Part of a small language model's weights.
Size: width 448, vocabulary 32000, 60.4M parameters.
Architecture: LayerNorm before each block, rotary positions, biases, attention and MLP in parallel.
Training: a variant of Muon for these matrices, 368M tokens.
Each number is 128 + 32 x the weight over its row's rms, rounded and kept within 0 to 255. Layers, rows and columns count from 0. The size above them is the row's rms in percent of the matrix's.

# layer 2 MLP gate, 1216x448, rms 0.108, rows 824-840, columns 64-127
size [122 109  84  86 122 113  93  76  92  88  98 130  79 124 106 114 103]
[[141 163 181 110 204 125 151 142  50  79 123  88 153 143 107 175 179 126 150 124 104 110  89 166  80 125 157 130 145 127 161 144 143 102 160  79  93 127 122 160 151 116 121 157 164 178 171 158 145 190 190 164 145 187 149 105 138 146  90 139 132 147 120 106]
 [162 168 119 142 119 115 170 125 161 177 142  84 119 139  95 173 134 115 147 210 146 133 160 107 126 154 130 110 101  24 123  77 124  86 117 180 114 142  85 150 137 120  82 112 123  50 137  86 104 159 141 160  99 140 118 113 115  74 142 166  72 166 145 153]
 [126 122  88  87  79 175 149 107 112 161 158 128  97 120 200 105 137 141 156 113 194  96 117 145 124 146 155 146  88 176 167 162 103 151 106 143 158 145 163 125  94 147  55  63 158 125 126 118 120 155 142 123 186 121  92 112 106 112 162 100 127 132 131  95]
 [146 105 140 115 137  96  93  91 116  95 102 154 117  82 138 154 180 131  96 117 120 172 116 175 173 127 122 157  84 116 135  76 168 134 121 112  82 217  70  81  77 158 121 144 156  98 154 151 100 135 149  96 145 150 178 120 116 160  93 109 121  97 140 146]
 [114 186 144 132  97 185 149 140 180 117 170 122 142 151 115 119 152 132 134  95 134 152 134 163 134 122 129 106 140 145 106 174  65 154 102 187 158 133 128 117 190 130  84 190 122 161 137 101 135 187 160 202 167 190  98 184  92 136  96 185 125 103 160  68]
 [118 133 142 122 187  82 158 128  92  92  94 200 165 104 133  90 101 114  54 131 176 146  97 155 192 156  93  97 103 146 186 123 183 112 152 118 113 207 156 139 135 182 175  90 142 169 117 146 143  83  83 108 112 140  62 158 120 213 148 112 116 180 142  86]
 [153 172 143 105  78 102 119 134 112 121  83 131  73 113 156  69 123 152 185 104 108 132 107 117 108 146 130 133 118 173 103 151 147  58 191  93  88 147 126 147 179 156 112 146 143 111 136 142 225 144 137 137 194 166 113 120 116 137  90 108 103 149 125  96]
 [177 108 144 126 108 103 118 130 129 154 138 110 163 161 118 108 102 139 138 115 171 185 127 178  62 127  67 176 170 165 121 127 126 143 127  80 107  81 104 147  93 112 146 129 144 126 148 158  93 122 115 120 148 136 116  97 147 119 190 160 155 113 153 154]
 [105 131 181 133  91 111 132  62 190  82 135 167 105 142 110 129 110 136  77 167 127 212 144  67 117 123  98 172 106  93 114 149 167 184 109 116 173  96 125 105 144 105 111 154 172 149 132 116  97 128 190  80  79 116 112 140 117 104 144 133 153  98 124 129]
 [140 146 105 163 114  88  86  87 150 114 134 104 184 106 183 148  99 143 130  63 139 123 142 139 108 158 116 145  58 162 133 118 208 141  99  80 156 111  68 177 159 135 130 195 119  75  96 104  79 150  78  32 153 107 119  72  36 139 137 163 107 165 129  85]
 [ 98 132 165 108 138 121 126 115 131 120 115 200 185 157 131 166 136 105 101 153  90 160 116 123  77 131 167 129 159 138 162 134  83 146 139 136 122 125 120 138 105 132 151 189 149 156 144  93 107  97 198 118 129 131  98 153 146 124 124 147  93 114 158  76]
 [ 73 131 181  78 120 130 125 134 104 135 108 130 129 161 137 140 163 187  79 119 162 122  86 139 122 134  72 118  91 133 142 137 127  51  93 125  60 205 139 124 172 112 120 116 126 131 117 130 104 105 130 140 109 172  69 137 136 112 156 153 145 154 169 143]
 [132  91 115  95 106 122 124 108  65  66  99 149 134 127 117 119 128 120 191 103 125 176  98 194 203 155  66 175 102 122 149 126 203 130 161 108 107 138  89 134 119 203 136 128  49 202  91 142 120 143 122  62 109 109 179 153 119  87 131 184 146 160  86  99]
 [183 135 138 184  68 124 175 105 107 128 126  92 112  92 131 136 146 132 144 147 184  93 103 108 105 124 114  90 214 102 109 147  88 102 172 156 154 112 225  99  95 116 126 158 151  90 111 100 105 140 143  88  87 123 164 139 167 143 138 129 162 120 122 126]
 [157 169 173  52  92  85 129 170 128  68 162 156 109  61 123 145 153  75  87 157  99 157  92 148  74 153 117  81 155 118 114 139 102  85 142 124 120 183 137 106 142 101 140 115 144  51 121 171 186 126 167 128 166  47 100 159 135 142 160 132 127 112 108 113]
 [113 157 150  70 143 122 144 157 142 131  91 147 174 148 126 128 111 113 118  95  81 141  93 121 150 123 141 148 103 101  95 138 120 130 104 125 126  82 113 194 182  80 146 153 109  75  70 111 124 140 157  48 118 129 126 185 157 103 155 135  96 141 123 138]
 [ 99 162 156 107 162 180 117 160  95 177 140 111 131  90  84 111  97 122 120 166 129 113 140 143 109 162 161 193 159 164 198 145 115 153 172 159 142 108  96 133  69  97 105 111 151 135 166 156 171  99 105  67 107 127 121 144  85  63 143 163 178 161  88  97]]
# layer 2 MLP up, 1216x448, rms 0.0977, rows 824-839, columns 64-127
size [128 113  88  86 113 120  95  72 101  87  90 137  78 133 103 111]
[[ 96 122 129 108 104 175 153 157 151 146 112  78 159 127 122  98 118 128  98 171 120 158 136  79 148  83  99 115 148 108 154 100 172 151 111 109  29 102 137 164 149 140 163 115 120 106  98 143 191 122  99 136 138 107  85 122 181 163 144 143 106  99 160  53]
 [163 107 146 138 108 157 201 118 158 135 111 125  39  94 119  70  89 117 153  64 109 131  43 124 157 129  71 135 102 193 151 149 137 126 133 148  97 149 123 115 124 135 152 130 125 165 133 145 134 126  98 138 165 200 189 117 103 146 158  80 189 115 158 133]
 [123  88 173 101 116 186  92 137  61 126 161 143 195 103 191 123 134 127 158  92 215 204 127 121 171 154 131 147 147 131  99  99 116 200 117  96  89 115 125 177 122 169 109 123 185 113 154 120 130 141 108 134 180 132 124  69 142 105 167 103 128  96 112 115]
 [ 60 120 142 151 107 149 179 197 104 154 122  90 150 139 124 151 126 150 139 154 121  87 125 120 145  89 160 109 142 145 162 132 157 135 130 149 154 110 186 110 172 105 113  81 152 105 126 103 166 134 135  99  89 137  93  71 147 125 157 162 110 170 118  63]
 [130 147 128  97 133 107 179  99 136 129 117 117  89  93 130 130 117 100  86 154 110  94 131 175 141 115 113 113 151 161 119 119 174 166  67 152 147 113 104 130 134 150  83 111 123 139 121 118 205 136 159  48 116 173  94  94  95 124 154 146 132 106  87 106]
 [177 177 116  98  93  55 116 157  82 117  88  84 133 118 140 134 143 144 171 112 154 132 163 140 134 112 197 166 101  70 131 159 129 137 126 101 159 102 134 107 149 147 113 126  75 156 146 156 129 162 105 131 144 199 142 144  93 106 105  92 113 155 183 107]
 [156 116 127  92 119 119 153 126 142 139 110  79  93 123 100  83  84 140 139  74  92 131  69 148 134 152 152 172 140 132  98 140 112 115 171 112  88 111 108 159 141 175 166 181 113  92 104 145 137 127 128 131 162 141  36 114 107 165 108 121  98 105 174  74]
 [ 50 172 127 183 120 163 134 108 158 104 159 140  75 126 155 135 133  89 177 194  86  85 137 121 156 171 156  93  82  82 115 116 120 146 166 147 120 183 146 148 145 151 151 111 145 124 109 152 169  94 109 123 142 187  91 119 134 127  66  96 120 179 123  93]
 [166 211 120 154 129 134 140 186 122 101 159 109 117 113 195 110 119 115 157 128 155 116 113 131 120 105 124 159 165 112 175 133  97  84 123 116 172 152 114 107 142 158 130 152  93 117 190 192 145 129 115 109 157 165 130 106 118  83 147 102  82 166  98 128]
 [112 104  58 130 184 169  83 136 118 144  76 162  58 136  54 128 193 143 134 166 154 175 175 137 135 149  82  95 169  57 176 119 110  89 160 140 155 127 126 175 103 157 111  81 166 141 151 175  53 150  99 159 150 137 141 165 156 126 149  94 156 100  70 152]
 [129  81  96  60 147 127 171 150  44 149 120 176 147 125 131 114 139 174  75 127  94 141  79 137 101  79 207 115 114 153 172 114  95 141 125 104 116 121 161 130 172 106 111 138 170 170 103  55 107  96 191 165 102 133 111 164 174 105 139 122  69 140 147  66]
 [128 152 150 118 150 144 173 105  78 134 126 119 138 179 112 104 134 113 179 115  85 101 138 167 119  94 109 143  70 122 156 132 102 153 141 126 104 141 141 117 103 119  87  63 155  89 202 192 152 155 140 159 122 133 116 122  93  89 111 179  83 104 191 118]
 [107  96 176 119 203  73 119 112 155 155 135 129 154 207  87  59 106  99  97 161  36 150 119 132 167 104 138 157 152 129 165  80 116 106 147 156 162 141 130 141  86  88 119 100 146 103 201 118 158 128 131 174  78 119  93 193 113 181  94 111 173  77 122 158]
 [ 92 124 170 143 170 103 139 149 178 179 214 141 145  80 109 100 166 151  91 156 134 167 194 117 153 153 102 136 144 164 176 128 178 141  81 123 116 209 102 134 131 108  90 117 164 133 129 131 116 167  45 143 153 153 102 149 168  93 134 112  99 111 124 141]
 [ 83 173 108 113 147 103 105 178  95 141  68 131 152 132  89  97 206 142 158  67 163  71 149 177 138  91 160 158 157 163 123 154 160 155  70 103 104  64 120  88 123 190 115 107 137 141 136 140 105 180  89 113  80 133 186 103 131 184 157 168 180  96 115 117]
 [155 124 135 142 187 150  88  89 171 154 128 111  98 146 104 104 112 146 124 158 129 113 142 122 104 165 123 154 181 143 158 123 104 134  81 130 120 177 155 131 147 142 104 213 152 147 100 159 130 142  93 170 124 114 169 111 181 138 147 127 129  96 212 121]]
# layer 2 MLP down (transposed), 1216x448, rms 0.0986, rows 824-839, columns 64-127
size [122 113  87  83 117 113  99  79  92  87  99 118  81 124 112 107]
[[161 126 139  93  43  82 102 134 155  90 166 179  88 140 162 122 168  92 160 139 168 125 136 157 128 186 143 117 111 111 116 104 157  70 174 139 133 124 152 143  55 147 131 137  96 113 169 113 176 163 163 156 205 131 144  93  95 131 157 152  93 130 115 112]
 [144 158 125 166  86 137 149 109 136 147 116 166  91 177  48 135 114 147  62 137  88 126 165 116 193 119 101 198 118 164 121 142 150 122 155 123 127 133  99 159 119 167 136 111 136  89 142 135 141 101 104 108 171 136 154 141 178 103 179 110 176  38 137 133]
 [135 122 119 165 126 158 128 124 151 146 168 122 126 136 151 113 126 120 169 150 143 137 108  94  99 182 141 111  88  88 130 109 137 165 155 181 124 154 123 149 108 160 148 165 142 156 142 152 157 113 108  72 175 197 152 110 114 151 174 112  88  90 168  98]
 [112  38 124 149 113 163 130  56  86 108 141  93 147 140 159 138 105 131 101  79 135 135 120 114 160 147 151 140  83 149 141 178  95 117 143 156 140 105 190 133  81 135 184  93 153  85 110  99 166 142  97 119 142  77 145 142 176 168  66 131 186  80 138 171]
 [177 123  50  71  70 146 149  68 139 102 120 172 113 166 119 174 100  67 138 105 152 139 137 125 162 121  87  96 164  64 115  89 111 211  99 168 145 156  96  94 100 133 130  78 151  81  87  87 148 153 156  73  98 150 127 124 153 125 153 117  95 104  93 151]
 [130 114  89 149 156 125 126 121 142 133 171 130 140 123 147 138 179 135 124  91 143 192 149  99 147 168 100  92 120 130 149 119 175  56  94 122 149 132 133 123 147 117 128 148  37 113 132 106 154  88 117  67 151 173 162 116 149 178 161 143 105 130 128 102]
 [189 137 120  98 129 186  76  91 134 122 139 172 102 162 171 115 144 132 125 110 140  96 100 105  95 179 123 138 137 150 107 166 135  70 159 164  64 101  83 149 147 128 124 126 113 166 135 125  87 108 169 148 178 118 107 115 178 117  92  81 138 134 136  95]
 [174  90 166 164 159 152 112  74 102 112  96  69 114 129 113 132 153 121 112  93  93  81 143 168 146  66 108 140 163  87 116 130 162 151 160 187 175 118 107 114 144 135 128 186 105 131 160 104 124 121 127 162 143 172 123 149 106 149 150 189 151 138 124  67]
 [144  94 182  28 117 147 111 148 101 155 178 150 100 126 116 168 146 121 154 171  96 120 104 122 155 169 130 130 125 164 129 165 142 159 112 159 117 157 108 117 222 149 147 169 130 157 100  87 146 115 150  91 113 156 175 172 111 128 102 175 161 159 155 113]
 [101  72  94 111 139 124 115 128 140 107  77  87 100 112 100 135 141 229 161 131 113  78  93  85 144 153 137 150 129 132 119 132  83  97 154  57 227 127 122 143  90 145 107  99 166 142 200 133  28 143 108 117 133 132 160 109 125 186 161 152 130 113 123  95]
 [ 93 159 115 131 134 128 121  97 108 145 180  75 132 148 165 196 174 122  89  75 140 140 168 137 151 142 150 107  68 123 120 156 110 155 137 141 116 142  63 114 128 139 173 142 169 150 157 126 158 122 108 152 144 137 111 139 129 139 114 120 117 126  77 128]
 [140 129 151 149 133 160 118  55 124 141 150 147  73 149 104 103 137 153 121  85 146 155 109 122 145 161 136  98 169 142 148 126  83 161 122 132 109 164  81 177 176  78 115 142 114 102 149 110 113 148 101 128 158 100  90 134 119 126 163 120  78 136 155 174]
 [144 142 176 186 158 127 118 113  91  78  93 160 101 142  91  81 158 115 125 119 125 144 119 112 128 178 158 120 134 149  86  73 126 116  84 159 120  67 154  73 132 151 153 135 170 107 134 177 143 154 119  74  58  89 118 100 156 144 130 169  91 108 102 128]
 [196 119 122 153 181 155 130 151 158 138 174 134 106 151 110 122  80  87 131  91 131  90  96 160  86 134 172 166 103 121 117 181 139  83 144 115  85 169 139 118 140 164 164 139  62 132  93  77 114 142  91 136  94  53  84 123 121 119 149 114 141 138 108 105]
 [103 158  94  91 159  62 147 162 103 167 116  90 135 130 127 135 118 150 131 106 147  60 127 147 147 115 118 156 123 138 127 129  97 133 127 157 131 134 141 136  91 156 117 201  89 194 149 117 144 170 175 145 193 173 136 176 130 134 141 109 123 135  87 110]
 [105  98 131  90 153 183 157  54  78 146 124 136 146 139  25 160 136 130  68  70 159  99 106 142 158  60 112 206 204  77 118 151 112 155 186 154 119  78 173 151  90  90 123 139  78 148 140 136 133 109 111 157 169 112 117 111 105  99 135 140 101 152 133 185]]